python train.py --d_model=192 --norm_eps=1e-05 --bias="all" --init_std_down=0.00276 --beta1=0.93 --schedule="wsd" --batch_tokens=[16384, 32768, 49152]
Each number is 500 + 40 x the weight over the matrix's rms, rounded and kept within 0 to 999. Layers, rows and columns count from 0. Numbers have three digits each.

# down: layer 2 MLP down (transposed), 768x192, rms 0.0797, rows 651-719, columns 96-191
# up: layer 2 MLP up, 768x192, rms 0.0826, rows 652-720, columns 96-191
down651:454517560511602467480434512488467506529559412497497485427491531519481554498506549525481493507509540421483495480468495483422506585526470495527504479485566492477503494498473564571440514489564511536457506540477558536475518467488514492531522490540442486465485490537537428534538536588491425415
up652:530500525484480530479537475529529491493486452528496437531494499519479520484512382514490458488532428490509521521437539581500448507491504514536488477535471495480536502460507542486444528525471538506549493610376476495502573555522567427462459547503495462520476521503449500536429509498538509490
down652:503460429532477487454509483498492506474512479498532533506520552549436476546529564531530551487576537522483486504507499473478549548473513522558476419491543504525503499471484557502499469492430422502476473475519446518448502472496523505479468451431432531507559499548471493400474604524481560523
up653:529548500491498509549442451504518471465515497462508578447507467479520542525531493560557485522510497452499487521502488485496543506581516545507433525469489564519509478526497505478474486501417465497558498464472563507460473506557453553355509519517491504552401573448515540474488540457497524498
down653:531477437496582584469504524500523455526405490524469496508441511580440506518595536466488547512512514449504504459492525503481496424572515469453539463457501513541479554467428445509465497509500505528512528515596465515462483492500550489497495514513532510443499497478514481496526538467432473577
up654:521515532488538441489462409539463533532500547479543538567486534513466508530601458467467447519520575516486515465576542447411492507498436505460499495482446488475535518557501483548583511543476517528414521443503505507485444520440460532460500462456582438494547588506591493452497486476510430548
down654:531491519474490511458478480490501401479423439438472457471553506538482482514452463439514475544547457451514507472439475408540461520439489562583494571471563514513564559498494478486456487476479451486492582506525459456473450451547457568581460524552551538440534563493401559541457488465491510494
up655:542458494545523460430494505518444533496555505488520512461507441547543531563447513524501530461501441395462467498454490462493589478540546521476539554488390448503515522495525455507448463533538559436471529535481434461509527472484546555436560543539456490525516522506506475454482459499530567498
down655:464484550533525491484491484510471533545470518500523519473459472427439549466495471573494519434562544487517494520523425502498519545498532433447532494486577477556500474460533464470507527493534528502494523510503548484451471418573470497528521492544518496435464536491509544473528452508448487484
up656:515534493457512397451538499514519520544493510525448519507498477525448451566528547491410546519450490505425481504466525530559470543498492491513501524506560446532526487466528491548579498454526488501432508463498532575472528506472506497465509577504597459427557556479419509457478564485512445506
down656:450513503484500505498482449437504450533554537533479508566451502483530502468411511518554529488499427498433598503437575524479555445507550485533526534593469452488452440503454547531450436522460558488511482540559490536500518539582470551555507533540474491490470517460517497543428496417495514468
up657:484492469544477501457513546507479510511467569564533568484503512502472473432437531498467544427524553504500531543504509532515521474472474560478488530466533452536503496557453526505493523497506498533484462465465506456522498519485501478510495517467497516525508456499452522526524470445466539472
down657:461488487486555525519510484512495487495528464446501488486465503541532531520511489512542532534500443525468509495538489530483473504529501484519535511523529510450521500476557428474494508468479507538512496529503478506488534524484488508477513505486516501491477549470520509515506497477458469484
up658:491611449519482516410470471528466567500459482519520491491561551544543513535508459480468410464485541545528595556515462509479483540553538492512457533537533512469523500563467511503561476422557486511441482460488481437394532492457569492491501563448485557524491475474484540472545455499514486555
down658:565554536518497508558467497490486457529511408506543505518470541459491495555514556549523461500515479467567556473427529483491474458522497556487509495539533465418590478586463488543521426501499462471504471524544558416551529463451544552578519485588496493583467475480391499501432483512520583496
up659:479435416558456422486523528529514563466550451542496581421480434501521440440452515426576438513492433455491510472563508512492491564520504496520461484504486533482473453526490538487454482462506553484517533498483513516467538560563474544513464456546497496523541507500535456512496484514514523552
down659:547506549485472491479453470541493518534516483483470534442559484473455525507465496502493398531508510555517532527464566476514535469387525484479430496510518516503487454464581480508534515579516444511489560510538481460468517435483415532503468516541574555519518538490509438446511597544512481507
up660:520489514481551469442487465461479532459575459522495505494506471441553525510509518509515478498464546469469512564461494462539478506573507552469544429538460432518521505514457459434470585507537403489440516501483504588544520459474427485510542497565537467520458489450506475484514541470522520466
down660:580523515417548495483464525515551534481559503482428514524478483474530509396473467488481497480524485515469557469466445519543502456595577469550485599464470527585466531536509481467478480441480468447545478486502457468496495468521455445485498467507592532467519512545578489504526460518524490488
up661:477510451576474522483482557567509494568526474493483476460441564545525488520490497529530561466420534570495549511436443484525493472577462428567428529532506434463596451523523426581450539500545542501463426490486460546476494460502521510500472601505489541546448489511564537508524455468470517495
down661:507529446473470527520504497466479517486549516566535441512494515493553473526491543589474479502555481449504527578453497515498430499525487496495486485492577560529513521542528534550436574463472515470479456513499417481459490513459401503482495500477503476539409564527615511538491484469604502504
up662:434488582546442472532568493497538531509521536556495497497518508495472481459442488538547425495500554454506599589501470535562469489510503443470485476526483470444575531499509528465491492509521481453462483513419542473568499506408520484442533573474552560513528534489453479536487518505482532502
down662:509509463493483513461481479524616534604467488529507402554517552549493546464505567506429473492437554499512632584583594494583426482484483464485463421495461472407581471496483480486507520495587497472517542463587525490516533472545460486487571484440487547538539468351458538532547500503446528544
up663:500491541507498556515507577565476514528512473579519507410495477505561559543459477428527523453538432430543483501439446542536507562529520474500468528497545412504568394492484527497453559496518561496462493490520528530479515494502476530534519493377469546519528511492504488512481478385449531471
down663:429479526499535468521500495525516480568502511534555558464489471477490478459519545469447442577486472501426536462517456573443441539542504432472430483506419454532528462538457427596474533538398472436498590550460507539546511527505537516547563561422477535482499456578468479457521443509506464551
up664:539521492492545429519401625480413578522482530522505526455504539493533509574541467526593482507501446454592481485507523499475535479512547553516555546530492564469503507505553542472499514557444449500477472569532539474523482506439485490525483511468455516468426456500540493520507430460504495477
down664:511566533506567449507471436492445505515568585519436483544431472516514569504454442484502502496508475494556486519464539514467515469498520477510458510505543500455442501446520514448461522473464469485475463459576503496524489518373588564521463467471482450616545558397476511472505448476527463485
up665:551571516555543523467504495492510460493485526518465510504445529483548429551503489527512486454430441548518486529461479566522482476484521483525503496525553484465424519443503479470448513488542517432351500605601521523479489483477455501531430498471546602515528501494497479507483534498500523527
down665:427461498497529475548515447483535546484542474487438514595466508524590566427440507477474491515515480467495464427504539433473473439478490462545410503490553505506518481503513469472546547469506443514526507502503409513511492560502546519565510483524516531494481517445547481478492494489469530475
up666:455523514518521536432593464494487473448527549520479495462565470517517484419450510499524477507476566461518515453539486479585488525435552568532449518516487502530523597514462558540515466538530484531511570446513526493541516490500525474459507482527464516556557552535527477516431543474535517532
down666:455482546521543529443542554478510433492470480457421591493509509553523508432458539439561464532456511516493484418552492509574477461472538453567441481602521519575494563556526490500500474481507513537497529473494520478526371464370537531462479500519373534623498547485514483404479576480545602491
up667:473523511523440547471575477495452497460423442528455481493424400551491461540529487541445453518517452497512481522485511461450496482470529440495499469504452483486477560564497520445463471533541496509404490455455531566493530486468512420414485516524512492519531578558493480445451515533509510404
down667:495548445540454475384472526459416529443523493457561484457487483498480519469531514487482486452461462508575553458480602487544514507516458457440463496433540480467517569497432508485520490560466481538579553481453442463450492527473472522452453487522509537441481498544506535513489530576496536494
up668:524419520488468484533539466432445575556417521504492509467488499468463508429456438532454520559485496521512481478463482546468511490537495520427452523518510490542527468510528514536462467508504467449511409455557508455460511482505498514522482538394481489513425587433505541512498499434466534484
down668:499560459494571536541416511541563524469539564457464496510532517528508494500548504384595477462476467455529561525493516499510482493489591478541532480431509443482487469531502434508457509486477514510519527524466530481539508488528517455484519522492498485547512509569427525527471496456534447499
up669:429471510495504502462481487403529516490510514531486541475556513477507507458533473482424487505492501436467506508549472500520508449484505489540527452519445532461560421556488537483518479499552486472578453489497458495460441466469474492452543482526510422500518506498495408517534546573542549527
down669:491473462452524435466525444511527532523530519472422494522504465442537484535564495496485445460454519493508487528467479516506494573527551452506570453467542506554535521427538526477562521430523467511499497505491523427514455485502510548448495513545531478503505496502516430477475487511534528521
up670:527484476485547570404571396530470510465527464529470500557513490573578554527529571505376485522509497487418437565477486492491551479507498470616506484556601533438480510475563457489482439449508493514481427462472512530495555505528508490423537456556482490479456570462478465601484471541429446440
down670:446517447528458475489500511530506507455536448487520486549506418518496564514506462500556577507466526493446456435536543532525507562447453522506593567411541483499538507488547492547539559492507541493513538444473496500497548446569484432494465464497499498520504506532467512564456475520499457554
up671:439496489477449574452523514517532525542535517529502571501485488443509452567510507467473479556494473434550435479496508510443544505522506510501461524549481544466505484514552476449550475412530465493501534505492490483471554517510515562504555412498512498552509505492503424458477477528529420497
down671:366456493465442514509591546442556457434503513486455475514478524473538545462468523458493538499470459456535562495521468461540491537483477468533476476503528539574506524515547509496497475494502512529481521502498543521508531528525547522510501438516524438556516524468450495534545458526486455435
up672:463545475479522462523524428487516504521531524518514535421513497547479533536530523485482443479473581478470488526534554491522457455483530511472503499536506518483506528519529528505484482472495494491546522485442517515495499488474460534476465503493559520486492490517535539461493535560502471543
down672:530489480496520505483461485506448507471501484510468531473465488482507492494519520531488451483509511495539469527529539498503468515489480478491540510521537549535478433501476492489458488486467506519531523571530514514513509494491494521483496571473475510489503523506498543491492488461488495493
up673:512525484543507512510547556462429518445531513431507416475600562538476500533507470581555461513487471489445552567560492540509425535488489425518519477508529455433488535571497497459464472530502551494486487460529500493578445501506532482498417489489445545461529445502489513520497459562498509472
down673:506559455562495460525499492477525513528484496520411568557541491480561559570544431509438590593481547534406455463631534450488387532523535558451535488556484460472554509454544532464477452525534566485486404485488563498527480525557521471473499510494538485518453440484502473422439552491444478485
up674:570519482505529528482464480480444552475520440570469465441499544470432543527516550415514471532533572474447486480597562459476559571494438545456547489528375562474461558500454580464553470573521444478423499529523487566408478545479482441496528538489580586404508482541531432484570482479460468505
down674:494585561537526530494525523455527453470549548522551533468467420478477552508532483395487420478566573568522509533437513483432515479537468552489481630496549487478487541537431491508524547544336409524422471489506451541417516552440472465428443455497581574530496567526470464415473455492523366506
up675:547485466605502453587541389542491582522417580510534500493475498398561339482531443510519500433489408516446520587487501507421548577530488572509411494500590512438526517475432517569483485541478411529517489510523559516569504486484492528551533533474411538503522479454510454531448533559538456504
down675:565446593596534437456446422398539528402476587536463507525629483521576432472565515588555531442496474558438514587515602533462500539511516551417495465458498493388546530522518617545450502457558335540500465485408441505586513510522552511558477525479400557563585423344435436569476542454582460555
up676:524559424415455429500489455364482528531550473492577558472479535502509484532544540550481463466546484529519503487507477514472453517476489521476500463514438485492562474516589492486498394494449524568596457573557549488487508482452497545510506453518375527539443501512423490526486491394510551423
down676:535443471474506440439498527494498591435481448431565581423528516436605507443466452573441545472555451541571479523430531420468568514477511535590522478458463440450516525505514478533496462547513557483527444558559463512484466559471436527447530481606348507559462451508474420524559478546523541454
up677:492492465500440481464513554499470530493560484516557466528522455466513414520474495468476482514487461518460491510572513561575516569532484456515506502507523537444448491520505482500484472519485500507454490492502484504490475514478470541420483465516510529482518513519519508516468483526443507509
down677:529510449537494484486426511530480507508445496506536501488470500506517557536491488498514559440452542535529540568527503414511505485519564524516491493462534485551539491458508468504473572518496456517508472499508505521520413487478486447530506548486545505487506518499466502514479459460539552497
up678:506541492527455488511536497484536580562516541444519512526524450498445457617578509485502526518485465514469423550509485528470513486497509432455510455542462486403414534545565530401498450459579446542516559505452496439427477574473553508549486571509534489532520520584527450477486543469462537504
down678:499499485473543478440480508441458535396538522572514463589493584491516625564527478531495483549536504597405468515552507505515503505511488488436436473415520439482531509512448530456466502407552515559539533525495477496468489482575502428469542497447571472510561536488386455391561477458506464473
up679:438513542539491559464510433457495534514515456531501575510485516503507471587476475511568516485473436510472557503511509449401525517462559549609479503462509527463506466449517460546486564532514417534543539502482524475513446512479495459487454543514491550475484533532480536517523506513524482474
down679:514542509500427471518466446474425463463501442606519534501505512486585537468515555507535510533496480489492542596453504514538580447505461476492522479446463493518525500478466513465477394472535405506532491471574521498472566522505474448558495497505473519520532484434535573447535450529560485514
up680:459464493504458545537479517501522533506519571546485525611515541470493497522532525495570469472497457479514552543545495458489510572584398551417494518556549406413514512442468418484516451461597483485503492426494463560496450478474513495494482441432456582537452528476536479557446498388510491544
down680:504467470507489513437516479420561563527388533513472521606557527492582461507477514466559528524456509612556477479520535451508414474507510485453507467483537532456547463504486490569474552477548501480609500450554510536571493536435506486448476472449497503460461484516512532553445516486569474553
up681:476535514530496553547497475392489553501466479518557540431521519539496547434536530447498501520504476491378491546549503389429581467487510589509417567493490489501522504498535540548436428546476473463419441399417442510435498398536586524546429493520576472503508504568436524461470518507557507474
down681:501419499515423424438538450527552461473459436491493515514559499551570597530537536488469535579497513490413421489586522536423489418431503524482465537534534405472560532397566496511513426498539445570521477458445518523470543489459522503489471567542448454574499475561531525480521529546484517519
up682:493504498539537471500528454564509470522588523570469486450537532497448559553477541540474550483526392512564474550498485467481575531548507438365493528443547475529489484538544510586436486462578512511600469485555487497483535531490513528461429516504483523488491429459515546445454546499524552604
down682:494462563496549465483521414524482548588500496530542536578462488567488553550538533505430571591442503519563451422423577538506580496425525523428487450410504471508482500490504447518514500536538437527556479466534447475512545436471570412557418445538494521570471485470503557391456553473477533550
up683:507439452498506554499542499523575508542440492496469485495511584475537526565514570478440469455560460511511479514485481472472544529579492556416474489514514465503508482535487549562496540558461481442529514493538455498530501477444516514492469510521512470493477497538528521542516550482460444530
down683:500472499545483420477458500484493506455528470539451480491516468524455514466470429476585522480453518495530460546493548533451483480456547475426544520574483458471454501472535471476497504487479498463454507487473555545512532462528519448548512493453499483543529516501503488530504531493558560538
up684:491508599501540452507484450438481500464433520483506484506563487495513477498543427478534529548529469456538422471494517422551469462541450431465524555533461501519493546488461519427505521518503513516425418515454507480500462496500524505504547550501505518449494546502558498505518532591538475521
down684:511489444490469559496476475484504480467579511502442506501473571456513472480482513624487454484509508510456569605491489508499523551462523508518437498417481526465538452469588531626501505475467463471535560476558497521486499452538384523536466456469489526466496462567419488566525480466510469491
up685:556507576480535461484538526536508477492543533503512545505533472492548608562524460489554497560447455570497473508476481521478582547495495506478505518409596540498482505545496547507529464480456543483542468539529442397494504537508523497486499439506557472491502442492498558479559506496581473456
down685:505468514409484438465528503570477498501547481482563500522488410539531511533421497527514495476505534555585488535472523545500424487436452524461488580449475510488467482525485563531505480395516492489562523554480471475512507586517515525467523439498510464579511484406502567561564478428536521510
up686:428438526475503539434488418541520501491472467440495495482520466517519518561481512505556519518491447512480444504480485494415566512523475492522552453485472535547497571488574507464489497449548447534476440492447497568488546547450459534526449565465529473584509488532543538562459581490530465511
down686:464542489540485526535461522540506522540476542466454463541460560445466444517539514470492573513497563554508457475452527484488491507540526518604482538517472534486558475495463487616502545513408583454481423447578486400517457462441468461461494435538430504527444499483485532479532516564560454531
up687:486506511487469500528467517506530549519507480529545466461521543534466513457502480527498510492495453479582440459508450548524467552509459498528513453484532542516459431542522554466476492445560474431494443433453526459494526510497446565503530533545514482511490450546565542440592538455515505524
down687:504480517461512574450468477473508479487514447499454509532498532566483464474510496489535475479517543506432564472524478469436510468513467495523487411555517520457515486476519511487511437487467516451434455546461478547538455482551460467461539556488462549541492517488514563556467600534559553504
up688:521481518538470553547553426433546517481498533593525499473525419508510527473512491504456495465455638521441446485478611456477518518442473484455478491554482411455576494487476505478482425491473471481461507588473522524516381486503408430519556456473481520471465502487496447512481483567555541554
down688:530509479532497571490543523495459485515515561560516448489606475484558460499532422520495462451493465517484561526488496518535488552491523557445518589497497495564517489453485536552484450492506561457553484461500410481485464464499525456538537475532535521514488542468526468430440464422503451511
up689:475486457528470561537522450503502443518585472438431524539506431534443439498510436474455528437506494504496507533396533431512532490476421468549461562447482525454517412513463527495514494469463510544467490588505482517512488453405438558490473531498533564481480510493499464503519538466461506506
down689:462493401504462528504539515473589364539513440460472480593507528573469439492495499495497520473366539584523675491451553379500527488588463525507453545458482432394510531427373528402505524473509499572568533574515503501498540524354489574535533527477509492565437422483478471684457516451393453502
up690:480485521472465486477490447538516504532461491514524534478507444507506482512459579515524474495497505448483588575457462530505506551532439538446450480543608498455537548519469510558560503455463512503546498501522493433478548562505541580482528439449484527421413486568521466487469462492494548546
down690:532494464494494493517504477455446484495543530509499460494538551509425474438477416490560506479480556438521508520450489453473524496516540417461513495429404539492495525504489459527510501503578498508499489444502511503530456480516516464460465514462502454545524508502505550494570515455526503424
up691:564502494517508539537504489476518545516538510544428550504491486426513509547425489527417400500522550527538464511532518406493485498508418518525542577526554461466484538440499548563525487553498507548473483486437496477474462535479461501521592494502531493483505545487535546495575526521517489452
down691:400530498539535476491487558402404577455486457460516526436571481437517501473464482474555510492508544535489408543529516458493532457499529535596556547542487517448512471519536522423509463521513483558488522485512481444511536469542494549539475509455485476540406494497511480507450468505482545488
up692:451536401531502498504567466541529485549521496478520557450502455516543550456494541520468460466522505473453497542464479470507508523455494558534531519545421512471518533534503533528483432535550451415434457443510537476486486512452411523447470533518508517468422576424494575515469494567470504500
down692:468504539476533448458499460521502479458458497569486457489551413431443558564519438513473452497516504459566567546461589482524446484572521507506571518505496514564530466498467541558464529482557510550575494502482459497423483510515479459463584443507476462520474469492453505516530600484451519431
up693:490548448523535534483511552502516498519493599545505437470470499513521503544596449534406517421496467513487520531503466513404500443576517454451455501524474496425491501555537551472513538543561519526462514538467549499544504474467455521438468531379540478560403496430506470453474506463601508506
down693:580515462482470472537497541561483475476404483531482493428480427467543478546459509472411493519482501451539514485505483464490465467521510533505527446553508559570543525502482517466480459460436544503577520461417494543628524483528455516532542489534525487561515536439542460535528513505465509522
up694:470451521452583503440450505494429543474536456536496403507549533505445541512506510438565471474540537544540469501488436511468505587582514606490472552492456538540532523513471536476518505510456541491501540527524531548467454550434486436509490513508537537472544483519529462508541523539431492546
down694:465504458536549527399506466484451486545563506500471555475466511481571469503520413460523467494523466402553511509523586431448495518566467521502532613499520467578512518497578487527478446492458482429494409472535521566468518530447437514526498495489512510479503409517514513516553503466460495463
up695:575488459483515530481480448486465557577494528502508480472510446494527482528532539552570483502469562555461446545500514453544504588567477512549479425488467458498489599475577508449520493493503538466473535515571516556462509517484529557481492475411457503512500515445504436561439560510432467487
down695:443498460476489484486469496505530473505450557517433473530508476440471487506522468540512482571542449488485540498482523505521533565463476448500504495502519545467475459545468425500540544511497565513512518508481533490440468487561526572464562507542492412611462513459483448551489521469498579495
up696:512527510481490555496487444436499483530522492541577519507547475531500513563508408497457467505527408577557542463481537513437612531574430557525410448457457517577528497480525532568476487465394459462535475497537520528514494481484512565501502478528483529524475548546519462491492466588492445487
down696:509508410491482447519515522582492498534492490499472477462492505420554477443544559521500569532457456459436529462455543516544420555481472535554532599517542471470484448569484517469481466515555496520522474547494481494547491493478540502507518561464542469454583464433429478593484511478553541450
up697:520533526589534526472505521525514529478484490533522452458527509411517532485533430513508515549502508511527483412518525499493460511501486516490533473485475488523564494543522523512518478344505583536473486519545536564491512387470518512445521510491517459503526475492470537457519523506503531487
down697:482492516536469476580518499452508485508444434487519488517511491434523400529517490479556474514484453477544419501520609499427470456523547442416494441499453431626556586423532521536526512503455482523438392593473585542569474451534498527501499529511500549492474539532523475410438519478517395540
up698:476488458497472458512537493475518538520508564486565536494484469441486559521529463504526523534479492465497477501504549499520427457490467457490492439558482528501529526536455515506525564483526447449458441501482422495503574535467498427550453545523517448526536454530457504514499442472555573519
down698:574484480506543468453494521517458482510446514517549479516519462488512487563535455516494519498454535487439441510492523518479546499565486541483502523475510524552469453543512517468487442512443521509512578474510528475486484481508525495466490556476503551489498523515552457521563514488517514515
up699:542499528513434468558544584570558501490508540486546542495500464551456498545456482592428501506537468507437492500515527521535516523487529502557565534451448504486442410479452498430545493545496484444527491455554479474415581509479487580517462468503453525474501465537550495468503553553515512515
down699:455480531559488485554483539420500496486516490500452517513482535578454462470523477486442545553487493510537474576501534500462518476554439459514481534527510443494567492499492449510487432507503512470508462486427521451572475448486443407523535463537515481425573503458500488524451525484591470467
up700:514530470456450526484535545525462493450429511412532492567460487450500523472567540476511531521490473543530596495483451505442447496461514594516506515563539500478531507487471516472534495586515484481479482542528489511511590528463528437540488496517486514495496547542441485506525481564543460518
down700:469499539523473415527454517530491509495550451426475508558504514495554492550460450496521476529484511531465448532483457462495523534554482475521553464473493461462483512488463480498523522563504498506474488518536492447461462483486544476501488532535510511468502514513502541516494428484559519440
up701:530487509452509503483392469549515485505530506525530581413605493430481510496472489513501501533576471475581506429523472538576488473526525491485465510479593521447499404514443514449500416473541515522568465544490467497448557490482558594419426564514484463540513476486502544483517544505567481512
down701:535503483621596509573500474503536518465562537476601499516548470454424519485581562489460523526515478478518583496479443506438506533473504471508502489450436501527474514350525478546487510488542431438545451510513505423498485528529505504447503479530512509511573495499422470476519487557521522465
up702:482549537487525517477474485553454476435535545491563442497512479484499447535465563530499509431495519503505509531421483515485531480474435505462554517583476525464501553520530520453513456553532536467509503523481484443511496571492476516465493505532420498468551493526571504499558487542486486505
down702:569483490511544456553540526512517481470505461480538482477475544538519560477480492533437579501478477419604410502409455535512530446540546553541576481560468475481450572486507483496599498464434546563485568502549487445521554528463492471457520454461551484477428502467521482433509523480495437470
up703:492428559548586555490606594488487496498487521514471503435506479505474514581535465495527458477559536508505432483479542487515529497526431538540524517487440515474487518513502497465442517448514495501531506517537463488495424525531454446528566457535468528471458419548487461555511482500488510450
down703:543581468472455467503561527523453433491505524535511533481514559429515503490554421416475484467507503477450518518457494460515473505490482580545509537486492503544493459447538544551542509517463443521461505549509485477476506478484483498483502490497545546481505484505588595528507506483585460479
up704:458498519464507579536519452467503542583458477485534499446442433507542481495468510500508439490515498495477481515514513515538447455454469526482508473558489471478503536472481505519527486461562476448466491501522549423485470488469502544513518526513571476498490558541462542419476577490442536511
down704:483495494478501471491471485509520514423537517513479488501535537485512527504522482567484481457521492478578546497515469453502488514506507402490507574503521497516458473495521498475513582525499523543549483491467544512501452510564521484484575453517487490451507519454459500569549439489545538445
up705:503511460485445467432540516550495522543523445514537530498506557541556468519488556479496443496504437485477500492602455495510462439489526504521502441497490426469504476550547491455494471485519508491499541451507461506528529575516518566456494553574551482509504516489444456511473580421499525538
down705:592465574522495490487539480466543467531484540464451491551511503472511469402496466524512525504495469533532497551522529468511470586530521480472509502500490468537537523497559541501592531536528447512503543509448538525475496490540517489440497477524469525490615500512416478520481573463504480446
up706:564530494498600563541536463541458503530468521562465580483483479513579500535506520465468514441466504437464506433475492601475501535582477509540472456506561584480521548455494552535485521547432435500540551484462468509498444393568460535527475539445528484514534472506457468462510438523459403515
down706:570510550489501455488521436582468533533455383500520403529503477546447525461483505477489521447461507503553475499537531478444461462518494526455459530574530498456516524485529500504509455490549467428438564486520484529481511514528481553476496546480515516441399555535533532438521485583481527579
up707:508489487499544494479506478512542523524486528551443524491491595469533472460460479491492552500508459534466452504515471494501566494513504529498449553492546444583517469457505559511492486508555501496515469480517544506547497509501441436515458423552534491503512503496486468518545542486474502540
down707:502463455505499484474500455533501491519441496534523483450499483510534447557549452514502526516517501523506501509476517498468456481451543487496522456505494489539474498509505447554526485545531535524554576518456530516581466504481479450526450482505524507508477519481509498578439526494517494511
up708:495494477476511519512488496508487534519473472518521519524485502605476512555474537515515446484555516457466505490504498519550499512490475524538506540445484459481511513537540528503511493458526457544459487485509542514510451498542518448442491490519474514509484575466517516516571521457459432567
down708:553533454545495489448506480503514474539470483460527539528472530511501523573482493523456475501601551465456480545494491466518465437541507460511486493436529536505542509490514533588514547465445494578531454541526554472508498522487512497546515501503518499500520512487486482532550455520471493505
up709:432514554469490513538428412444508412503505495563499573460540413545488401504513481496516471496576510550460410505511555477543486451503553445594523545500502480555523583456597473486525435517454560412418468465500472553546533504511516463486430530463513542459497474485526449514471513472502513525
down709:518522504499466470554443467546465487482428515528547556569542462490505504510449520396501495489426426481439453476481530509531479540450531463588542529581529503411515464537459460512481461528507461471453549448522531450490566520533495581468502479515519484509430525497549477547473486477448567508
up710:542522455516595479478514512454517462517500524432483564491486490463481538488533499524513474468473472571606529530528495500573452518488440558499488502482523496498515512467482496437513514521442489422499537466504556528557450503494532540522467485488570581453467531451487499484548532514458485512
down710:474491514539493477475537452472556531551575478428441549514484544469507463461486513553486519475489467538570562446445453528545504464487414540518503426479478545477553530499517486437512490504467511448512438507497502547442506469506508486489500439516528513528441421397494492463558494518362513556
up711:515486503497544519525470489461461502557544476584507482502557478541510539519467409506497425508500491491542512522552470474470483507473478534507516494499478487475446525526534480539519529496511499453535547473558496457528544485486481528534490470476480513521412495529498459485422501478436501443
down711:494529542519508448520540541560556482470472494489497491493527488463473451468528468552533458463507524511454562456498462510518490508501475473471509508456546448534523514581508520502512519512503483501496462544489493556449512529505518484510455547526529487454461501447472466514509550485502543464
up712:544511543535481497563538471510515428499487509501489541507487449521546477573489493558326496501489496455509503515483478495474540460510504492536596528540431519430522504489495503525419526444530495420477457459538456553485481482511502532426389519532533501479494501530518458493521532516526540495
down712:514492525517527450482450499504586492534451541498551505577559520491451509523511531479535508571454507475573478500476481542493436540485511506457506493559525554499531495520520408428534513474545499550486470522495474515532496504474472514559552502405503493467515511549481541469480545483437478525
up713:511549496501542453539518564489481452493541408535485552529485518453463486454519454475480446467468502500468535534584557511574604549471461556576445501539522440523527525500555558456537469570498468416473474445506539493539548464539497475490539533490533492414469487505548480450450443460483432461
down713:487514531522436508539524570481487513376501510534526489473580571492432473558529490532491556474555499590510527503408570473544526542525477491527543584460517488462418470521547424405438527520507446490493484536445559395445494461454521524464532530644470473520533511432593519595459471489484378490
up714:473482485447487483512497497489538476492535452564491497474500579486536521468547440479459485543536448464567469501559550522526447461462421491469502477485508488445524475545489516492505575504508496483524546546508514511472500495495432440503512476509511471497503442551473493482520508491451481503
down714:481478478475548530441495493489477553520479513470534481481527501533493450485481545455522440445477569432464511573480440487485557524513509520521542439494533511498483516552513506532521536506498507476520496476540542551499494450513552466524543441462574478486526465542527480516514465480572575402
up715:538475516500510462533520491477483401489536405482491533526455505553497520453476419508496479533460478570506470533536456582469503502529473513542494535540540546485559484441544501532548514492496424500505606554467506491575586551527486520539476523550543503482455534565485411498444460507491502551
down715:479537475445506466481582490498525532470466572495572490537510481428471538507537507484461502502537506514534559505472517481501466491478561526495496461490482475479497433508547493497522515536524569543537499447482530492497487467418552498474567523536515462497504478424484451430503522598529473481
up716:517487471557436523590512489498499512457481554469535498461554493479470554498436505429488455533460561448414533589398485513502442514471503474550454547508467495457556457505431476483487494518548551484532460522498467502474527447492533456452533573543528564477488444522501485565537491515571546529
down716:518553440429446454500514505471462457477454489529576462538499548428431512420491510508466522466524409594471484448517465488488580514529525474545469442520532552511525536570487480450518422511513462523468509506499478496489520489527445497530506446557511438484493498454549564479564551467504545477
up717:495501467486537459532519465498505498553524440500528519467496545526519455489470517500593492511506477456509532473448396493505501506494532547475610550473439482485515532457503493494502484513526499518493564457469531488447425500520604491467534537466555533508404512485428424479461516509517549507
down717:475551485505483460463533524569554573481481491568473497506482479602549470485479562465467559516486457497565495455553499469486574470545520478453539482517482556539500414505458441499537498449495505551491501430500515483541424494470508507473583514443500537463454537522446502511587515513540466534
up718:523487494460480533493478536539453484500431486496471503530541443519482527557486463522558542439541451541533510497463425525497421494498437519461573532490444517473488515538549527434505398464502447547552462526493486473533557537475525557487516504573509466478517532506446555515513511474496475565
down718:448482522533501542490502515461451514520517464521468453459528482524567433521512502518445490511496456512417511518475487555539561485495512485488503488464499460561485558453527486517497549502543507420471474489515523490466565561452557473435470521443563529427538484478510497464453459475505478484
up719:477471450485506461547430462494534502520433510548425461455482476501554495565553505523482467485455468580499461485549452551473426500504516495503515528621505460461489560476493437470514438555506496453496445448510457535482409473480521456480511498507529519486510498541477399539533507464531478514
down719:491543477471437516507527457458521520472454502435498465510509484408420456473483493487564479507538451471439528466508502470539493551414515458475538483500543464509479444490505461504503551513608524407515421525569557548540480475548476469530500441464534544430527546488512493517501502512501522459
up720:521499483503496521511547509496492463494491535576495539482443487515474519476463516481519575501488446452507504503476534476411510501503493476487469575456511492556569491509545500543464512480505518494510541471439548500454435411540515492516538526517540535482517513526448483488468513526521466528